Each number is 128 + 24 x the weight over its row's rms, rounded and kept within 0 to 255. Layers, rows and columns count from 0. Numbers have three digits each. The size before them is the row's rms in percent of the matrix's.

# up: layer 3 MLP up, 2304x768, rms 0.0384, rows 1506-1605, columns 448-511
# down: layer 3 MLP down (transposed), 2304x768, rms 0.0281, rows 1506-1605, columns 448-511
up1506 103:103144102094099134127150105119142139129136148170135115127123129165165099136121092148090150103133110165135133101132143099112164095130138143147148174137129069117151155112111132129147157134158083
down1506 104:109101152124124134154138123146137147153154111165101161124088118163145090092115150086111093092110108098117132131131137100107089128143152083131131133107128130098126080121129114110143140128150154
up1507 101:111102156155105155121149142133101169099121189099093124133133103088115081155137142133061110116130093157141141098136091126099154158097162126114114086127160079119147140091113155128098155092147131
down1507 102:103121134087134113130118137075145119181126106124125131085107122147098112123138125171113112113063114121139137135123119183146128165158111118115099131127109166073123107129143166156099123136100157
up1508 103:132116129120105091089121178137101148144127149117158097126156075117098161112098174162115119151156167128137134131118125114094111141195115135135072152120122074110118099169107138131157139172175158
down1508 104:113116155166076159141070149143129149100152142136113121106157159116153091196140138125158128141158171077109109112090133126144138148130117133093091153139155128115113108092105142100117136112118169
up1509 101:106132148116103136140154141114087096113147126144130126153123135138101137094103146126101127089167087125137141129107081124105134130098094117169118092138149144116149114099154116122162168120137158
down1509 101:116108110129126145141121089148121127087168090209150154116175157119109160114143112143141157117139105158134112135140143131129139137139125160153100161112107141142117115127164151117124137137136081
up1510 099:149158182158093132134126105135092122143108122140115106126173173143095091087126118075115114101153123154125132152139140103131117133084111166146108113101127095159121159095162148155100118108170109
down1510 099:183126134118094164116127136164113103113142135147099098155136105108105111131116150095151150131115150078129164089172157091133108147067092115137121149151168170124129102109110159102125125141153111
up1511 104:117112136096157128113153155181153155121105148121113099114093127112140090117135121103111173105155086139114121116128149125144126122109135137117125139150143134091154116113115162108085159155131076
down1511 105:075158150159150117150116112158157128113143110085116133090128142110143116135108092149107135086152122084089135108091177138088121092118117108145112155107139111134139146137138126139115165133146111
up1512 101:136158102118097107097143173105140137108167109128151151094144133124138134099082141138100183131116127133143094138139091146148142107153137153174145081135109121143112099150163120146130122132142140
down1512 100:147114125156139116112174136159160127108101140092079153128167144170127110166145168113141151120096135137110167148146125114140150097093120095080108119134136140147118105127085129132168093152134094
up1513 104:089167106139121129114100116119101124120142138108125118136113096122100071157128117110099115135116108144149103129119126143096194156120100104139130115112131129125147106170158120147156143150140104
down1513 104:107128102120159136116130128110114124149051135137146158186164143124116180117136114136152107119111138108115098096161135113126134172120114151136159142090137107097103128186149139128113107098137159
up1514 105:139119133097162155118121142144116161140113113095147116127084120115099144097091136138118155188108117139163115161133135164138105115119138113127089109150155112118092170147158175101133121088128074
down1514 106:134150136170140111143149133150091102133142136126150130115168132093104145121156140118140136134121141101112142090125137165133093097113115121154132125106118166150164112109115193087102134138149104
up1515 102:096137144172131107137101132127098100143108093157129157152097112118134127089083139115121153177130174149107161137147116116130154115131156114149130121081116145141115128112139088131175159135120131
down1515 101:132148144132154177140198154094102125146089119141124093102117186156148160107123155143124140151131142090118121107121133117091140125133140085107154170086144146147092158151083132160151123129141156
up1516 104:093129104139133122127117187152135115142113117103144102119087112143126116152108136162100124122132111160085179083135088184136152128156163095157147118092121124097119100124117099117160110114127087
down1516 104:139105154121118097164126119127133119109143085119148151117140150114112142143166120144128128113121174144143115120116120180107165104090115148127101121096116144146131104137090124161118115146183144
up1517 102:142127131148124130140103140095125137132164102091118134143099114100094123107154129152099155121149114098141094129166102138095129109150090153161109114089123082112165148068127110107168157063121129
down1517 098:148143171121150132138135138083116080133122123125142113146159137109180150147148120125122146125149168149138123163126131056138073107116147092150152161185146113112108103151133095090130115106150128
up1518 094:121126129105092132122141169167147104156184145141118094122157122136139163124068176133123125146164088158141096110148127133109106135176103178157102091111129151133096121160124155147121160125160127
down1518 095:090107094159133109164081124143128133134110143134088126161131143087162153134149109150174134146127105120138127109166138111140161109182129141107151154130101123135133123113117115110145129112120126
up1519 098:078121165135103129088128154133124103088114151103138138135151141149138114110112144137109116141111105128089124112108096122108151129132118100115142145124164119146152163141127149110129097087159121
down1519 098:131097166123125128152124140143166109117172105139147115106085100083107078155105158129083086110156103103118136111117103136106135179119122162157142119139089127149138111104150088120146174145152146
up1520 103:128140164148110111136107144123122138141126127165128125130135123116143135152128146135095149134141127148153159084107141106102148140141095107154150092130116139138122153118103150117119135125123106
down1520 102:088125135141116144110070136167141153142166099140106127131065092145147108095135129159165110123097115151136171141137148119111130108128114113164148125111132128149124088165156113114139164109106138
up1521 101:130108147154112104149136105124081117128103177081163117115077130075157127157118143133111156204136179113103096149144146089141096087165143138147140131138147128173086123168140148142152143099126139
down1521 102:091195128131166147140146150137097116170144092147138144143137118105123103193116119118144099134146123099147160130071094094142156131104140158152127143176131088100157103116100107102097111122099111
up1522 106:123136128125149101139148160178137104111160092108122100077166123106131117155072087146115151179127155144105143143094132137135132118168175113127115121161136091130138156116131093129167104110107137
down1522 103:152166172137125117133135131144142139145140133148122123131134144110131152146081072117095111145138120108138126125098134113112157139094111134102136171115158112134146169127118130113148139120168165
up1523 103:068133115157166154118095125137125134153101094116153141149114108114136104102107125118117125093140145101097118168171100136097128137104131123169116167171120119090133076115163137141114168098161112
down1523 103:150111170157145113113146149132108130138114100147152117189121127113101068173107152133107126146150091126124119132086139144107123146137112142139096134122101113159103151170101119157079118191140137
up1524 107:115138127140151151097065095151121147110147168106132104144147136151115129149114097117125155124135138119110098118153077130107170119105145102121115113110167136115121097139096162145191105133145135
down1524 104:144127152098138138141121168171152137118155172107151158108099136145130127135152199174098129117123146122139072105119134104107155141135098171093113139082119125151174113130169142146123084094102117
up1525 089:118137140159078131125171143100109106176097117155141120162098142111126083150144109127155144130078106103139112112123139163105127133088151084096112101124097123125122146148176139138074136140130146
down1525 088:097144137147151100134083159085142163156138144155166124127146102156165130155122123111125142109142120165117101153104096113159097116128122148100090133163102119116151141148118108118107120126141150
up1526 097:108157133140131099131142105099111081131102153160121121113136113102136137102122148120130128123094121106113134144151133118125119162141175104112110141163156108114079169142112123150139165145145132
down1526 098:109106121165138071142152080110127132144140106154122132141134106121118125105124146111145099163099149125166143125117107150165126137150171139098122138143130134117140145152163142116116183108144094
up1527 105:103081154111147107122144159149130094109150105143126139119167116121070127117155147120108160180123144165114147147160176125112121164168119096107100162152131158151129137141127129149119166156127132
down1527 106:131133158151098130121141136152134117171126142128080180149141110110108146116113109122177154165075096092124088103124104117102092142144151145100173120084126128157155115153141129126109098097166115
up1528 104:101186127172124168102169141131131142135094138134142148092141140107138111119146150131133115151103158105079088151103124099122121100116176112128132124131105108195140103143114117140089122117120120
down1528 104:115145125100119119153127153159113133140136125161162141128149140093137133116115181155114112160091157107106123110150100099108098170121152153155103132146119112118141128136136154112144135150096140
up1529 095:088071132170125109149127099108107163139095128142142157112106123146079124122121126133117140109126124127135123125138129121148122139154144155101077161135119129167152087130122143173139112118135092
down1529 096:156124107157142136092122164104129166101083139151133137130147106106121124130147139141152143114120125143107145173127127110125137121111109150122137133147081121129097121145148096115114105126131150
up1530 099:104145141105093145111173092148148159153141125159111158142130117104173131111123106113115164104122149103139091125139081150129149133181121130118146150142132135164116165115134174150164154135113151
down1530 100:152128132112149146134165125096187136147128108157107147115106133135124072128150122084100109135126119111140112100122119104111154155085126118151136059125118126099146151117118132061116137121110157
up1531 100:119134143096141108088118144108135149134154092115148157137172124150151157104141101169146151194113096124077125120129118101109172173109121151144084111123126137082150150127108115091148201088083133
down1531 099:147145152064142116112129130057129106155113140130080082142095163115130151099153168102108151164124099115119102132113177099125104131097119104167135131141135098120107129164099162112094159067122131
up1532 094:103119122136089070114082124157110147145100125101109104113110147123116130155115132116148152093088136084106141152126085135137094125162130120114117150164143108144149108165114110123120092134148124
down1532 095:111161100140120169101141163103124116126132126109154115148105105103146159158135107120109151103113166086063121125116169117137109153091150145123125111121146124134076152131121107139109149143132125
up1533 098:116121121112105127112125119137136097131159132116151144136138077130132139132095101109116149139102150131094094115144128161105113170101138122153117135117131111106110143132122166157136150123198137
down1533 100:081142117105105129137178137183052123159157114159172105130111114157120134157089102109136134130142094108111099148118134118098095139182118197081191109121135078167115131108129112120149123158092054
up1534 101:128139164129116136158099130166097144121116097134113078142126121113086104112147121139112128154130084190156097155092117134108168107135094168169092100125158163115112127130106093127091118143128107
down1534 101:138113169097143136138103122161096098096111175138100137052144108127128105130153095144086127155158134153134119143111137114118144091088113164166130139118119153109118099143113132089124094128112144
up1535 104:099157131126111132125121160134099147149166124107153166177189144147107135096101146161144177170092146155128149138135132087088137153155118109152133099166130130139156122155118085133131108149111135
down1535 102:126128104109147141112119096144140140109150116153083141134151127155146164129132142122168147110145155140091140130153118102162131161096128150128176142060098119121138111121113112131107142130119153
up1536 098:150111147153143150096132114141124100136138134171129110137132113118126139129136151139129161164110119140109115151112142179094118142138143114120109132095137126101120152071156142120143155134123132
down1536 097:115153070121117161095127127118099134139105140152161090122133178131093164128135095092201109144117123123074108126145135134107145138150150081132089178087139131110162102132165119125099159082120147
up1537 096:128146157087130149137163117114142112086068128089158081119128173122126120157133113133090100148148135143138107095139118129115123106135124134139140086104161115144126133093152118119143166085135068
down1537 094:146151117121138165177157077127100132187107123110069061070172172126165105137125055154140098131112127117153139114126142081122116085107127122114102097158134067139163140089150096165143122130082151
up1538 099:162107159080143118123106152093129128066134141117179104137158112111148104106149118116082136120094131159124084155102122121106121121095111111127090130133095117128089144095163167151064089101098104
down1538 101:146145142113186138138160137096174125118142128161133137144096119106122093164106135120136087110134133087151115104115100168086138154150144110129117118149180145130114137140096157090157128136121119
up1539 101:117130099122146108151197116128124098142115131147110094121183093165131068087135144104126146179121123140150105166092110129118114145140120124163106097115137145095086109118159138115164137140111088
down1539 102:172115112096158129121096126142110092082146149159195126104118109151084129107119171135107133160175087120127130142179140137137112096134116151176093194158135122142130102112100097126145108161145121
up1540 103:149076125154121126127102154105093120151165151138147141102101114151150129152131103146102113103062109120175119078137101116143129124140143156124101114107146106087153163097150142111123137084138128
down1540 101:134140092134166119150155111148143102115122175113130113141174151112152176134096121140126110160086122126121164124135133116078123156105132123144110164105132138138095082127158123141128147112150111
up1541 103:076135104131154098142102165119173095143123146140120143153165139159100163130104156107128165153109142112155136119154131106091174148146142153160118154140145112123106126084158160198174144137141140
down1541 103:127091133139142101104078149109136103110121141172139103134106133095122153091119135137099120126102155135097118135107112119172110135127113089121087123114135156127175109129074092140160107114141116
up1542 089:112091146122102078110131139093144105165136116087116192120104148165153135140125158124129134164126125131117114066109088147132144148137123171172122099128128147112154125115108150177154153124138144
down1542 090:138095109136117112124151149135143136145148146114119132129137115155096143154118082120120119075133088098150133100115100089159119116126108131135124131103144113136126117185168150119111117181165141
up1543 101:124146127160153127132105152131104099135150104119111112147132178160106090134144159123152174100167134100158130146155115139121122115098106134117131138150124046165119095113097159135097127115152137
down1543 102:124123086134124144143172138142136122177149119126141133107112080132137113155123139129165104163112147130125126140141150101143150135125183122130095169163124185148137145175061131101113152117107145
up1544 098:121153147089123154108149110160090139149132162088124105127114155140104154099135132118172156115087181098177141123122140091111117128113149128101108095116128112131127145148144117144115150160059129
down1544 099:129087117122131102119149126118116134131108138110143135103139122125134162095118170085107087121123136108178122122109095130126128148162134169129137162127154133150169122106128154116120104166153155
up1545 102:135117146156121098168109130101138170167137108141120152115130096118120151120123109148125138129102107186139107158125115124131148085122143175144076103111102126090119139112099122162141148120154145
down1545 101:185128114105127092147104152163152156153146124153195099081132109145112176094129157116101142159116155154093145075139140152086124122075131143127134127115094083131125134101109159158123143168108138
up1546 102:142153156145142122104135121107132111102110126094135098155102087147084102116089143107093118122132144126084107136149126135086132115155155149106096102141151113059144146111145137173138143149114087
down1546 103:126128118140120093121136148121126117146097114129110153096157138052092116109106137163110074115124109161141129160175123139140142112096103128091116128157088131136161094154129106114125141178126101
up1547 097:108111142122093133097122122120152146093172073130185159129118111113110151136105129134136118109136121126122122150103118162140145168138115129112126150097110160135099099144104132170095147129114118
down1547 096:103122105132140115126095149145102137083112094143131134097112149115124126146121073137114154088113092175152155136111120166113130118110178076142132141126142145126093112117139132120051139130156136
up1548 090:097145133164165142141101131176108164101133119098107137126116128085139119121109104119146121160136106145116094100127128090100122152160129094086111125136180161068128117151161143150151139095169159
down1548 093:168137122113126158106134155109113135111156111147125137103121127118146131117110118115141083130110096147150133151145148093151091124144144134115115079114159125161107134131135123124056143135124058
up1549 094:149092151124120157121090165150122144141103157126116101123113157091120128120123127167102130164091107139125109124140087148116119116172106105198124105134138118117142108121130092125179103092125132
down1549 090:123131122091123133136125096109122121114125130105148124100110119122107126099131147102130099091146129145160133103136131157128094144142153120136092156149174137108114125120152149119146084160126155
up1550 103:126123137137156153137110161151137140131109136139137112153184138108136163140096101147137104168130124195137155112116151165102111133132164155126136113095101127132106126150101103152122150103135145
down1550 102:173112124154116166124125145135137157136129098157120142120045170145129117127138147148126098122114142148099133072119117120143160130129118115131109123134147089099109138098125156083154092153139146
up1551 100:109087128164079102152152110139115175154119162150176114134108107105098100121119120156131152158154146149116130120165125159150154147166100110136145123099139118134144141106131127105112111156114090
down1551 098:140110116169104177150153138141097114110115125107149102148188155097109128152123133122168119141122146098122165133146105106138094132093112169087126121139129129116095095073173101099129167132111126
up1552 103:099139113160119160097125189144114113120152101138122160119130087138113118097148122154126144102136106179125113120137137155132184154094150147152119136087122163120127132123110103131131128107142120
down1552 103:143130146125099152175112158149098131097127101095142126131114078119104114084066082157145109178146130164167145132129108135109138100115138094156153139108128126139107159135156135118144152168095120
up1553 099:106133101157080081141146132138102141154152119125108145097129146117095122111156157122140136173168122116132133117175126099086128136128102139126143106110145150157110141129152141140154129130146109
down1553 099:117108119109127139112140143119088150121169115123101144185158123098097124131172156145155136125141144126145135109139142105088132141130131146168133082128090146159130158152110145116148135168133146
up1554 101:117134117135125109101115175103091098104146134114127092131124100135119126143140088078116130120076138142114149117070155127102153159133163116130098183170098122179108102130149156099111166139167086
down1554 102:102136103175066098124152109115103127159109103107126113166108162116107161092097134130122109161112114094119120093116130142089194132124107100144103160147132128114157138144113136096098132137101101
up1555 093:135174105138148123109132117116111118110090173098166113138135136111124131104115150121145149134081178161094112101124082135111137114116141139137127127130112132118143121128102124115116100115119095
down1555 094:130173142181153089136176107146118110126122139154132121142098109107099121154082115153104133159121109115157138137124094107133112155135142170133116122104130099143096131103151118136139158119161118
up1556 101:104127164154115154112144160117111109130111074143141101121124122084128120099141097146093151132148118139126137157176099105090077117143167115103090122170170085118108149139123129165125129158103099
down1556 100:091106142147099117138144117084131156106101155148125130132151145127130149139127073125160134116164127110116145122111139125125116129171140113144128190141151157162120129122158076117133118124108120
up1557 096:113144131112127134112111151148139103111124178157135115147084142118156153094131168131129201131145135111120082113156120132142136134137159169089119115108138092088125108152108098127147133169157133
down1557 097:150130160155102132156139130117193099111120111114104102103109117141102106108129111150137170113112140121084121100081127140144132142074142137145129139100105107097121127120091109156162082115114115
up1558 097:120126117124052127105109116119103089099196144156136098134165139140114126117127139120113163156096128090154141115153146140142147111126138157135138117088108124109109119091108150126146169139118128
down1558 099:147100184131096116138137175117099111120128147162129173134124148164129135099149099109116138114162105086104161077132143123104131118135158156135164167134095157111081140109111083112112161138133164
up1559 102:116102137159166111125105146137140163132138180147134124145093101154103156129155140133164121128117145150113109154118116156075190115142114115094095106116150141072118112132111125145125135149127111
down1559 103:098138124118150134129094139147094102104150157160089121140150097149165125155176113076153114166159108149100152103132132155093140154146153120128146159133099113145133142132141146119104123153127133
up1560 095:128143176108130091082115170151114104151107102104128147095154070105161114104147054173109140124112126104132106126174129130129147156158140113120108142135133116090141127081099166150143114102131118
down1560 092:109086143139140126137101142128100120111147127128091144144114152112166147083133135120101115136114150118158119095188141140105132094118144151097090124135139125154085156136165126154136126127115099
up1561 099:145128113092110110134170137129109099096121148149114150173129112071156160140101118102145133099143106172162121120107147144089133131158135121173099097137085139101134148144151137121125123147113123
down1561 099:129145134086133160112077091064150182162111133159133143102107154089114163123166114177083117135143114144172112118160130131147136129103113103123105159137132103130156102152089118116128119096158169
up1562 099:082099110122123163110085154101145115158125103115135133110111160128117099075126105115136096132117126142126097127165148161085131106144111106109128087092122152146113081107130142076123139136114155
down1562 100:123151108142122178139161132123116130111145111171164156147134137091152103127114109168113133137146143113097173133152118159141124119113170140150129124082141130141142089119111141154139103183116123
up1563 106:146115137121154134119149160107118163140146143176166123103130088144160124120062114163134119159135102134135107176121140121133130116116121133105104109158171086143107133147118153107122118106105098
down1563 105:106124141130121092110121125071101153094159169169134117123120119171145138125116144133193093116133136087100178076154095131127119116092133127106110135093149158113116115164136123117140116089149148
up1564 107:122159123107100152136161158142137132136076157156122167082128122172113106132155152157088146141122155120135146081084091131086165138126121099121118108137088113126161130127126099081114095108115121
down1564 106:106128118124114106101107105137130135152103150123154119166171110099144110131138160131135123118150137141094123145109141110125124150115173097106102155104089095083129124095152144130115119186121135
up1565 098:172113143132111098147118138150133111130106142163120144095130185105140149085115116137130138123150158155146121141137137136063113100122094152113121092073094097124145117124128087170136121101117122
down1565 100:083120110179130128078175115174149124143111114124108135194113162130110137144088117168157155139118122101141128094160113135159099120151115138133151137098140158149117126096148128108099113147131096
up1566 103:103106136073113122111159086115101162152143125122092094149163102155123106117096122170124116156118169113122117105133148139123148082126134110124124137091132152120126122097100160123119126092114137
down1566 103:133080153144133122130110097104092101123112129100175117165144170107193124087154149156098143147097170114156164112112128106145151145124133120108140101077113117128139142143125082138152131102087110
up1567 100:129138143127115141129123117145120111101151158114175138145104160139186146098116107152117137135101122127156099136153145142122098106140113145121123108099140122104124151073122128102164138143119110
down1567 099:111121117115135154164095136161091172075092185157085125146154137164117127111090129150101139161068138136161139101105113101100163101121099098134097166157113124113117130137135135144123119129076120
up1568 103:131094160114134150141118096130121117121134179164127110158127139151095098161155120119133112117108155103138146147099164121127149157129136153147117097088132091143134153142130133139114123151145086
down1568 103:093115138152137133130141104144103141148182161158099157109048128118129075078107139123128107115137175116126118150082101109123092095077101094131118101105104109157153103133129160148149135121084135
up1569 103:102155159150130134096144140133146142128119116144113134076151096108071144124125143158145157167114101126113098131125125123083153135129102125117086100106156130132093145120093125144136151109095163
down1569 101:156175145100131117166135104128074128182163087132096137157128183145144184090112117131100140167152119125156123096143122125133125118123140127110133148107112124126168126138153141141123104127146136
up1570 099:105126169146089114146112143167085076140148152111165138104147113102115122117130136131114163151096100143180136159125113114120131169111132153124150102106140163098160154118115131169164121118093143
down1570 101:146132156087095160103141136140096119126111155102118125107147144100160136113117101112109103122177143153136107128115129129142132157106100108146153121135139080101142076129117092144175093138196155
up1571 102:066103154117119126111154124178110133149144134114128083081136082159133141128175102131110087123062105146104122127118121089119102143117091142165121086117105081094167176107149116160160123105169142
down1571 104:143094088117129136120103096110186141126155133104174139139138102132171112099112170131072136114142102139110112150122180105144076098147090174127156095086077118134161153110143128114132127092107159
up1572 099:084152144157100149130140132114151150089111139094153155119169150127109107126155177086117164161113121137128152155110162104082129105107083139149128148144161146162145084124130129161167150121174144
down1572 099:142125085149125135092086100077150118101149145134121154131112127158167106117114122099124106104157157124120117158184158136140168123146149102132166116121125135139135115116105131131145118137168130
up1573 094:120115121148098180126116120159123095154145118101130098120132140091150139102158132142145132137089102170164105100149142117125107108095079143138061074133095095071104122128131096157128111140150074
down1573 092:121146134126150176144139115092153152104098124135165146106099135172123137110105164141157134107075135121153120131086123090104139143134140110123120116106125142091124149167117105112121121073124150
up1574 108:151187156154124140096122116099103096120156110161150158192122160113099145119130147159157135112114148102146146148194166146102142136126160086159143143107111129125120167171112078142157113141164106
down1574 104:107143131124116151106094146093120096116097150152146151153165142106154112119158128179132173088124143171121136141123081118111108159127105178124104111155114114088113127108095118146097129121133152
up1575 091:105110143131116131097101157166128094153099169076156075134126111085124135128155109098122157193099155168145115139149119140106172159158115143141161137110151146153084158153137142122157197111130123
down1575 094:132145120122110145108162102145143128075125108133118102132117162137150152176129114109134124129130115133152070177132099127123141135093117120153163135157166147149117138152110137139169126136165099
up1576 094:142149178111148124106096122148196135111154112117135097083159136105116151113132102126119081114150134109127100107150111150124121115156117088130125103086117108159117114110173131112121136136154154
down1576 093:156106149126156125133118141114112127142118123142132089141108144115101161099140084126112115157142131113112144136135148167109115161143106118126090114149146094115137123111096106169105159137124135
up1577 106:107154128166127115108118124144105115172153095107130116130145087131111177153143114153148115156110176104160102144142100110125096141119100161155099124112120106105151105160088118117146108137118139
down1577 108:123127146123131159136140124196120115121139132113148190131125127140115128126117157146136117139133140140153158111103122155151122111131123121143119122071149139127136135144104078134119093154119151
up1578 092:119134127100139174137161146131113149137139113131149122118093093158179128139155136089091175145101150134135106189130076117118163164193102163160152153125131129149129147128139173151168158142118113
down1578 093:124107132086149133095099131138130073139143128127141123154154113128124096149126121114140145149140087086081141127117167160125152116120175128099149119101151114110166113125107145125136108173182144
up1579 103:130114151177128141088112163100102108149178170130150134111138155130145094119147131140116092114088134112121134142150107132085119130124145182115146110147136126102159105111123142153080153076147113
down1579 104:135146153116103113163130164142129106116123119098089136135120142120102144184141126097128149102104143103089121150059142157146126109188129121133172120150129122109146103124130169129134116101158106
up1580 094:100115097129133133116140155129166134137159129099140119163112118126116116146160162109098149151140116121118124116205124078109112112149145115121095136150134132095120125114135141098171122140118111
down1580 094:109121122114167159147145102120148111138147128122138121118132122119105134146149119137115105162125146154160098153129158100117165102099049150092119134153114114177117092104160136161090098129068134
up1581 104:124109132134149133132159125131134155113112157130139124137111085140166080136091154122124185145145106130149133166104111173112159112112139121171127142112124109113155166110125107139174145137137143
down1581 105:159118118108149143121053103187145119129054139138127147130127131117161133115125126096141148115141145149141149130144192119133092136120114131122091112139082101144144132171142144103136113137161121
up1582 102:124091168137088112100137145121124176119153126153140176154118108139125067110123087129115139121116146100162114145110140129132174128188136110104104111141166127097082153116148146134131145137111133
down1582 103:115131148096148101139122132088135189146137155143130080117096119079185118177147134088125133126117138124090116178074131135132130088146108112126204129120132138129150110139150160098148138138146128
up1583 107:089145099111128107146102152146140119133123122140189142154129132120167092099136100125147147159160149142143119140135125106140154103147114108148161082096090115154123081139096161119106145145123101
down1583 103:082129159115119154117115117113091116122104136121123083123169110135115102143111071134128136107135120072115108114134125129143116098129108143127172171152156133143151094104168146098131123100121156
up1584 101:105092148164114172053100132151115085168190118141144146136122115120094117125150110074136145116138160155088122113105124157093144111126139108098079145145127113194149086066154140106133152140124115
down1584 101:116137099123089151117139134159125125146153144130129126140185129147113130135148150126142110132141160104131118158148140161141109158109101091135112107161105109097115110119143177131140104126161129
up1585 101:107117144119101141132083130127143072178110103130141111109120155145140167154114098105148114154140109107120111094089111118110124140136162138118126095144131100197117147140128145095164142099167154
down1585 104:149144149130124102124145107132137138146115136114114058084134102137110162129109127154142145097121114099124117137129161129126140137076102122118112116169115077127111146108122111115109104109107145
up1586 101:101115133093109103093172102124144153146145119126101139096077143091135132103165156112117158116086178120090144116136147157089133115129131148120115123163172091085158077138096093133127131133149126
down1586 101:133077119165131147144146155158139091104139100139104135164135132159133122080156151125133112132143133126154149095103122143129121116179178109109161157184129104125128111135080108107122120127135108
up1587 085:117137120117126093097141159167084151079121176147131170115126144118142139161121123147091150154104131071115119090147132137128111122094155101103123069069113091187134156116111114143128133099149172
down1587 084:125088111128116151130139133134104141168121142129102115140135097124128152134150117134132153154116152154203177169133150129094135133108162097130120140113149131124127114109134170108138152125100170
up1588 110:122153139130109104136121129085131122114103114094146105112151138126111097110093084148089161164134138090106149147133174075125127170152185158118121162132126163143100088170162111133130132134098132
down1588 110:127102124132125113111151136083135144149141090142116149130111125133120114120108135095167145124112139158149123146083124100132137131075107155149146080072114102118124147121094146133166149117160101
up1589 098:119091114128097114184138142136090129082133109157138135123108105099137149137092092140119143104094118086047109106137166142117098108106129130190118142135140108105162121129137150179073115163138142
down1589 098:092132121114134150110164079129122133113139128111175139099117129092131172182131129142145104083118122170142141128152156134167079112115122118112188151139100167120109123131113127152118116128129139
up1590 097:100122122133116107109111179102130124118153123138089079143124119118131144141143066124120151106083140107126116161144152085141104140117112125142136108098131113125114145119136136104114166134122105
down1590 098:136116108115127119066120114113122148120090161139089114088150124167103143179129140092171140162176136087103171147125125107127123182097128110138105161118118156174174142090108126135146088151103156
up1591 105:108134152129126151085141153133142136089125176149151122115119165145156143078137156124128143147148109116158098131131107143125127151135176136128074140113133136128107107140164150152118111119137134
down1591 103:148101118155109108139134131130166116087113131113147138110149106145144123152101151136127135097144076135142104133125154124136102104104113158117157138103121112113157132105130120132121109149092083
up1592 090:125135139152114118137154138148155123120132154104110118133083158099107147103171147134098176107088086115158087158176138131106137114144068158118144174095151123162124103171112141135148140105111113
down1592 093:136161080135119125088116105120080126150105147148134131104130163119109169104147107124113112150188101108120143125150137092085107131111123098091130138163110115133121080114114134098130130166118161
up1593 105:123158152099115110140131146094059128135120132182110118108164117126137117085135103163133110168135150142136146134126083150138175163115130113150110148117111103093122167132155145139126164130120134
down1593 103:143129129127156092159139142090142121119129146154140141133116123161115144097048073133147122099145152106148155153118144123096149173121105170097111127144150119142149117093149108114105086120133145
up1594 102:112112126123092160130156137120106146114150115124193114141106151123129067139145162127142110142133122137134141186107100116103112117127112127147154115131101144144127122147129124095147140161142087
down1594 101:156107134166119116135136118148128125124194106122156111151072151123170119185138098104138125098143167131138092106128137101076121136156140134102128117127154130151127124140104127100140133136113118
up1595 109:156074129123116114097093131099110089122146153138126073124105164154149151140158132103130145127113131123135127159176157095109122157159131123117114126162107106153117160130083108110159115083166146
down1595 109:171159133154128152136109138129102142111169105145124101135130163126121101148105113107142110122099166114068138149136103135102125133151132153150125148128098125132152148121145104174133158145122102
up1596 098:121133161075123140129078150159148119110108162114148134122125099120131140115104137099119153135125107109142105113118151128127143159146121114131080111145140128069127082156110136104122144113099124
down1596 096:134129088118118160142157150136153176141130158171108119113098151154194107133124093119120176130130121095115134129098110107118102112141176133121130144146142117127102124087171116083155102111135136
up1597 103:112139142173118078146117087127079137134123127162115129130131143115167075128129106143087151104149103114094129154147158109143135136136112162141107079159168126154092086138141100146129176130124148
down1597 104:146129134085105157073106127062082134124111135171131089126109150106118149164107139101087137147131147144125157149127146171139108094156158144126150131120135111082118143143103110138139148125149122
up1598 098:133095116159096107118159117171086103143133171113126166117152163142142123127095142154115115125131088137147124128128156114118160133144118127126119139092156121157138133168107097126129141111099149
down1598 097:129101109121089148107132133128140156151111094134117099132107143083144149093149121127128134161111122131109154092128079133141139138157181140120100125110112134154125061110099128148116150133174123
up1599 105:122157179144145123108110130118183142112110124158169107148150075150109122113067146143146114146094132086132131165111125117120145118126161123110115089168135114113096139160132137172116111140135140
down1599 102:141168124115147103087128106147100152078114142165115142132128138134129130173147126129161161154166137100099152136170115149132124151109087105138135122085112126130083141164094101141159131116134160
up1600 100:129150111133115188155148155129160151109119111133112087128088147127143111133106120211116192131139129150147108135117154122111104096154117134135112116129128113116101170120116124122123168114127132
down1600 101:105148094080144109131098139137121127167106102131160098143105126096115113139145110161111157136133130116125165086102095122124135104126131124127137154116148104095074129135152155090130108136136136
up1601 097:115120130120113135119151134148115122151155109119117140092122120131127103136126133117084115108151127161145109136156118092155138128105135148142144119115099150124100108082132111142180111099141094
down1601 094:165159097145150149097131067140159100142175110105122098145129153155211115147113122124134115121148127169118143113112128110156148138113134127112155110113173126129120120126116150113081154135139138
up1602 096:129098126094128118107125135143112151107124127113149117153149088139098135130095094111092137167066137082110076117145106163081127122161065122201140121138172106134131137101145117162130119087122102
down1602 096:118116138137134148091170115127104141126112173135170135131114159138106123135131158133112158100130155161147109156148122129146136139123135163125127128169162127103145110151138112111105129136161094
up1603 102:139133150142093108139106141125091181179131139148155159145110121170116076086149145100107136126111104099144128143161122096149096120118125109155122102163171128128147130163098145075133144111093105
down1603 102:118128105134175147108129163096116115136137130154143155095101110154165094180153147116135139110129146161123095145135169109113092157118085115142145127160130112175114140154140139106114158133122139
up1604 102:132144154148124098147109138076136120125126098170108124120138098099170110135126119096125134112134092145142153135151163115156139105151069139089159114130086122103085150151126135107126138171060127
down1604 104:156108143114102127149132151110176140144112116131070166111126105146156132101085086097145153098088138093150143129133159133150099147115092152147106189157113080160174115155125174114115104161070127
up1605 088:120151127107140119129147144142140098143061129157097131136111153082126154117157144180118138101137175124112114123134133143115134137132116162152149117143107101145121084123138124132146111095101100
down1605 086:161123108113149104138119151130102063130123125115168140149104122154142111098134142125183128140109124145135137130094177129164136147095137156143123148108158120132140138163172169160147125149135109